Each number is 500 + 40 x the weight over the matrix's rms, rounded and kept within 0 to 999. Layers, rows and columns count from 0. Numbers have three digits each.

# down: layer 4 MLP down (transposed), 576x160, rms 0.101, rows 127-146, columns 0-159
# up: layer 4 MLP up, 576x160, rms 0.101, rows 128-147, columns 0-159
down127:493504505509520488490523507494503496498502489485505487485499491499495504499484526508497490520495507498510490502509493490494508508505485505502487504483504501494510511499502505514510498495482500503485497498507505500530497499509489503506498498498501502505494497496497502503488491489521502512509488511511504503494505500521510504512510504489507490490502492515495503508506485490495508498508505498507512501496512512499492487508515513495501509511494503491511512514501502488519494510490517
up128:525561487430483538571553504483459528496543482497537487512547527463435481556576429500549559497613495525444497514449451506460509453503527580481538536533486439557469412505502581524512504558576479484484470524544455471540460534437481447512474424471549522456500408467431489463519416451508516512523512451541460492572513477512423525580534576497453437437506533519577444468501491548514426496495444484424465514514473426478476450483536556489576505451426525473539512548477530455501566527484477
down128:531553499430471534500521491545439508576542463506566532438526459527503531498430474554480509462485566445428569497433474488525537568514550472613480565446476477499514518456551504462572513566513483403466479525516465473497477454448473496496447537456463485452490517483490485540489556463468477510479547486534498409504498485499545509469459419575463440467521483485536569593534474526514498435463443557477480534531493520566536425461537506544475487499473580522491543381534535433446460541469452
up129:467558521508487548476614535488571433519529447524497546521491528514488530425509549480505495468519448513535489510484589481472477394477454478470548488553454489530468526607367483449538493476480494410451487505486517517568515553498501491575505472479520499462519533504503511594563466480489529472469437434575479550465568531418483557511527451534502499544548489437457559548556447494438484519419474540477520441445449467457524514495423560516509462525443462448505512541492540471497508510557471
down129:563560519602495508400500538527485465557502410459506559556514495500431580466518523524541439568505517485496454616555496509417536523454501534459484470516523525530455435521554535600478480503534547400467555528515555458456492451454548528460503513499533494518436574553482534479526433514517480520548466517522522521543414525471491433513430528472467538505550526563448416542543506463495555561486433453505501527527445468585467460527562536479500398500478519509474516429459428571493561443439564
up130:435456515484464468624490520522461468488419526523536475466485547499525476554520511450510513544541542566530526451494462500562444473555543449498442593528456456448528481533516564507429456499446528439569540416516484501434526527498435510562494442554535494543466439501488524530495454445445507504438518533546485502518524502444537485524539474526512522556502494474470460395568428577542532519498534490454508545573577472497493485539558575472432582490498458528481506459515532538610508535506539
down130:420435485544546497403486528553547526567575555501479502505516483430486479541551457464453455440490518482480565483528558498447448496449504590460594461519443508456521473549505522470544566508459533519591530502547481533493494520542528473438524537464527504516500529509488427466477572511549519485510592503483486524611496546472475516587551559424554481442588519478559454539562503586570547538497514470440562476578471514505511516434499532514500497447469522474502510410479563507470603479538510
up131:500518516464520541541472580475514467543457554589577451501491534449491492528473550485571476495523496474552466571442536474463517489460497391442496513537479576568458468431550609491526444590462499431477543508500573403546539512474532578470504536515489541457537480452483497520491480463500490505609405431522379471541434457487456532437474464461496566475507484499492519388496520437545453528410542474500453489570439483422515498505550511559453468463469494522495408551497490493529500459526504
down131:495506514445433499486507517473476454394579479433469498488527494461451541543524452549510554481545527476479543512513477527541608535491493440608424466381433449517527470505567564484455456541476478471547480478506508452519515434473519459415562432440480536514440426466507459465481565540557454526433553450534518543513522455478520496422494428482545489481526529556521530515493509434500452435534484478485594473495515552478487472569428552529425478520509423478537463445540487427442525593621546
up132:486475527511479508447559538506537536486448489564495424443490474534503501494547447433505502435460548492500462506492496537530524475521514518537477530553503549518510452503504515441500543503538485480464449513561498438534571518464523489555495531526501413585438448455486497506490537515518511489510482477423415472490534504480477532446537510559521502452520500547465442528522537504546427561496476518463480404573491531457579584455495476526545488463511442527551434524506491571602516496543553
down132:538525481579520443457431524516414496543488487501552503475556451463489469485553495519567502563435574504496572496513484507544481509481483538488462461490483499553487555523469496513532489556459614693468502446479515454504452497521455479444495492503520531532528493490506596487486526542524554522458543557496488547478520499504552516554399482451500515492496495535483570559485489449542493549479514462506540519517500426476550513510539551479486486534497480535476432434487535502520471533479484
up133:488511486478508476586446522581547452502584482531481528486543456470556508453505517406532590515568547443508376510469544501494552441548608523463504500589521519554485517463506495517496481491425465488467550477460487466497486537538521477540529518535473417441503454536587598546518417502484443459543513388451447554481524467416478469409553561479406469496481476477409489528507482511418475485465513415431448444567486475504501495434530462490443532425501502468478515479566497591532563526541585
down133:493501467544549463538516521452516490478430510404511507580432461442473492472518575529576543536534498506472533548506340536527570491529561480462409556588532550502522496485499520543541458505461503447463467456483551484586476519511466455548501490476506439502457412527473534494488497468431507509540516445484522556450460515449538479454551415526433583439478534585459593536500480541562484476498524511452513553486483532463536470561504471511585471496483541542524585587519565546467573429472412
up134:489496454468472517519543527541527495546516476576585592497520486568583500497545462597458594482490460521522511425511510601466483523439513513494513468547483447479490535531475450579483548552508488458401566535599408440361525501495523487490510566577547443526479491502460588485549514427495519516507517469450507531425438525389575569458509419510415448529493554438409507469513453546571466528407527543472526557447468508510535471481432542492501543556440413590452557469493492460531513563541458
down134:528463506432577516484563545391472500534435453484443479536478433517447479562543532425500497507454446453491539538614522413490491567463515536500489513453490495488573505545440446488430486382427409447462475565467451458483449515478455511528503514433529556540505448529530518530414475424533550461451542505616364563505468501466436504488476470515502442518485428458530519472506510484516530536513435512455564528530471536545564496492480526564523435461505549516502526506446606446531539486494397
up135:561521538531478520431498574492499488493446504496535498506538522486471461431516519458525549521418468476517419510466474528507471513546521493489566499528540518519474479550466515524543496537485490467429504454458479453475501503479475490528519510489471516468493519463506532449496490456484493471505489516486516511457540484543573516504509531526523448543535546448531493467471457508505524508495474527508500533509477463501424519550470511475466481531486485564512424534475441498551506551499548
down135:500485496541504537533436443418499439544515431539494525486506476508467537520487480509512502490513467513504480511473539508483508481480530471494547451388519569517456503491482510485520551545519468516494497525461492485513469525451500470480464490470534494502507460473461550481486466439481458452479483480496512652494523507517494510465481471446515461454561476496482460444530520480537527471460509549547501531527503530455509571494510462432567510490564534484506467502520453546561445416468508
up136:527481502450465486460540516490478501544452591554526509489443451527501410514536502495493527480501507548575467537472449559515485461485484440528490464564470454457486465542538632527502577523545390465535513495504438550587495579543587495553451429429592489487467476439485481547428565506508486469433452496514422516446442436455504464473527481568475455444615481485526467521497462478502455467477538520446464564567510547453548408560470425484392415501425438513544427511401415502549459543512575
down136:486509533483381497492564489547551521502424464503482421505524543552459543511497528514576481499487532570513445564465447509479407563482420539461462526519512446475470467448517500545489508380557576476436420555458473556436508477432450600485495553500513507510522518495479464423506554454563503498511370577472479482560492520603522551570534578388537571518462513489464479576534523557495566498473448542554471454459533449459374466489549490480524417503462452503476536554487430547490554504494433
up137:474546469487478531436428552603498535484506510447429407487483431439523460474548460502515552510475530469490537507532487586476566565530518508487574500536508493490431481533547450499467575515495444457473446401515569520531481524453493471445528517452527467542529501469515448581413500479525500424547474522523511518491472482461517529504406510474450475473505474458486425495517548523417533522498475526500402465549494543407479392465488435589491552539485469497556513504524483519515456517502506
down137:469529489539512503467534423439472484509546441433480464427531508523564481464502457476559498509493541531446582509535581463515507502471483580595587528401537553449505473526512477432398526482491504482467507549508444542572507447548557539499454484516514412493466514537589404493478439461581487493535457487532464520541488475496468447558552550512478518548546406483490440546500453503482512501507445480523502450463456502549495502484544515527516506579504476511478488574467488474481602497455429
up138:513479429544474526512471481490533417579413541495509487538576498510547489473462411500532500445510596454550439455469489479552510479418503551410512503537558507571454573471519527465411460581495462464546450542414554454488597564500435510436513524465513499449518493473488556599462457459475486464493506490480491521465492499459499492499535413546427470518527446437513513554484549509568425592446506507468487442505396498475593552550456506505423489422436601542550486480442494531548594455510481
down138:541432501499454510481389502464441502535558453497464579512470542503515518483481608558534506551523501519558549531468410603485503459447476540439455465461493542485517498485572521566554414550482554447555587484443534499474456498412502470519497523535504455426506431524453518479488465513489512469418577438556491459437499444441486479529429494450565424505508507520513583480579560559421555479513433517575462484593457532473575565536479474432496493453532476482465467481536568499503469437474463
up139:485477435531450469488494479518575588540488512531478470428452508539589484589522401507527569450489592507484468509485498483589489469524543585471506529530550399515502461527523458521452512555553553464537543475500519432462449534540576549557471579492436466460449471540500507481524528516468510462476486583524454548434522541463473529430488447499500482540428519533466503456440567472527445478417505499413560480536509513514467478519531469580489510473527487437537536468526441563539419518490506
down139:502460597471503409479436543557438556512456505494490493495477604480544637516493498584515558579465492574475478505571539448558537493466447494492515509483506525435490436463454438480422492517501448551586523530465429547512472470556520504520516525525509431471537514520520436485443529462439397502470485545549448511572465491500557568515488493534531520510438474514553541538491488520539476480488514502535446546536478459524510452493635536459469517519486499458488529467560474474510447462435468
up140:507523490507496514482494497514502498507479550474492488495467525468506507477512476492515528471492488491518520440492519499488485465492524496502531518536486493508467528494511481467513492549523482492478511494505489483481521511476499494529501524499472524521480484509520504495492467500516491482495485524514510503486510493514494497525496483532525521514519481504481516472506488495501470492494503495498482510519502495472503496470467515501483490471515490532511472517484507515537507467499531
down140:532515524481501498482501489466514517486483519486467461528486492511500501516505474488507509517515506498483487498497507535493488494504513513500510508482486501477460489498496511533507481503521493550478518469501509507499514473478503512510525487508469515502502507439484504491472496472520461497496467512496534467486490492491503481470521507492502548504484487509518495518506494483503485544497481503482522493527489520483490490484502476497452500523506506553493489492525486498505526496500500
up141:483509486495494497504505510517516477521499527518509500483515498522517470494489512496490520499491497518525489479520478496509498499496525492495500502528530486497473488500498516492482503509497495476498497478489500488515520532503526503505495493493479468503495500494496520506517508474497510494494516488501496502492502513496524521511488504507483516506521505499518496491506508511490489493490488510477500487505500491506505505495482528505500489510470484513507501522503503513517497490509488
down141:491515502501502504498521507512487525486484506505498515499501492496496487517479484509531494481507514494497524506488485501502520511504510504532485484500491486515516502507501511499503524491515512503475509488513493496501494494517505493497499515504495485501486518520523515491483496546489488505490483495497501522507542510516509509503478508498484506507513495501473481513516492484516500476515470517500487471503507497507520503489500491504503480482492489514489507521486514490492500487478461
up142:488473521539526503481507457540496560599486511492589581420552491509522520527476475508538557509453549409527469473424562482597543484527534462415544473556457474569372574393465553451529460545548445503512518428425540485456480582552506507553574554563468530564438510569482530495439576409451460493466536495505517461473507444403474505518529473506560514493486461496535507430472461511454548466441389525455458488511467517530483504439508465501460495496532485497522511554438590488485495432437504
down142:482492482476516561421491478493484491441450481492460549472517528539443407472431509513479480476599494510524553534503469532484519473481454556499399465472447506518452577538582465424491475508517537534507574502517502543594527499481478541511452631530504500550470475567401576514582522488599432477495518489563474495509446514455431459454476470519583539519484520424475505626447489434487552527489460493508532533476452437471496500507491484449509459522490579561508504451557483360545493439473551
up143:454500477546555530543501499481563499631452537538466418448479565482498428498485519493457465580475546544497429492481516588519524474461534463439518546531524450558497491593529495462443513466448548467471481511481497493550490534495500417505481484492567530497555533481457569466484488466547527512558468494509497449448498450477435562557493452530502430527525527495559496507498502522493450504510526539537504426523460433460497541515582509556421537486551495512479487519547557469575562441527530
down143:476537540507526554485446516475514570609443524487459460464508507477504517465481495517474470509526568548513468537475511536452505534493458503540427523407410583497532487547491452544448528445451552495463489534511505455586488568497470400512442512496553501463526496441517479491446461453502493492533547562512517447470509562524508447505505508472438568480483435518444575498540497438483471577459459468559591421496537441538500507531548555457493549451567474474530503515504539417474486469497513
up144:488503498497519496450529510512497629519462481515456511561552561520513513482452462438544524497503528567470509481516497496468497493504477494512487484547504425493392467534472478428458547428588532462545472511525524474463498501508460442487498531488499491468504531499524525475537515447461509528491501545495498460576466477413476575472547520558397531482577624503533399503484519533476477500461451472507453458518577487466511509483431487495506475486502446443510414523500514473525456534535521
down144:571530567477567480467470496552522505528547438464468570525477500514522586436387466550516493443545491516484443586565466503530474454532470486451516457444529530486466452480573430511516507481522504464474512550499546468447578439551495430506526414584460522532467532463467522514520513453465457462512546538515480506442484479520557514544504474515472471508459478512472478406601486473557460566486503559518506582482497493478465449498473433568466467476530483509445474450476537558462490489461556
up145:503489493495490477525565457497576524490474516542478495481489495491503486550489548494510495491557482535514489500541489570505436482507542522477507508518566440459508438534517533514521552575523522460527506474504552493500543567460494513540513493562501461503464462519517491477547531483547479516491486527487471466501529468513531523479534521445525542480535543551471509515475505539514502536506518467506499426536494541475536534499506480528464523539497470569534439553531550576575590493532509
down145:612523467440502447485473517459504543487515482548500481546571463573463554520516526518583436519509537459466492460453512524591562505450493510566501515450526469555464535493515471519504481536448469558501516471496542452567554439517445474451532497494527519529496487519538509483489472493558571464531445512469524551545450466476486469502435549516500502478470528497462479489481480611491491573476508500498473502528457488463570508535450556532502457442525451482487520519473507516484536498464480
up146:504472514480601517516515585523432493564460556532525544486439445454564486553563514564507471451496559500488510467411473516537524409465574513438498399535532409482459530532519505489518510516464453479536552438463525485470497547478498529545475534543512512495430476519405492504439508479456556454539504435490463509472463493507543591518502495432519465490511482458494466423554528561461552570475522471471523453592392502482449444394457478552412543475483437490553527499513476474516481427464436
down146:500499560416598527509513480394484502531508555454475509522472490536458522505566409541412506552464549460459530594480545460533483471503398502515494490484563572519522555619490425444459531445529544533495544492488539570509576513533486566470506532546536486535420457572506483435544592575439524475545435489487522474508490473510491513545453522469593492459464553453484449474519446463500550466532454590502505513502543546477464483509387514499484460544534514569444516515461477436494553497480475
up147:408464562469549494510465446630490592475443513511499473485527450464545432446502540525422603546474523489473470455439486510570502497449505504498579413528529509465443474491559456458455454504499542478517550467514562544503562495446457502483526469521514455530535417525513501513541493450504493531509606527488488501524566448504460510575527557536476486474543418562460538496516554531548454521483512530435523506506500461488590463464520523451440453486546447557513500600515515517523452496483547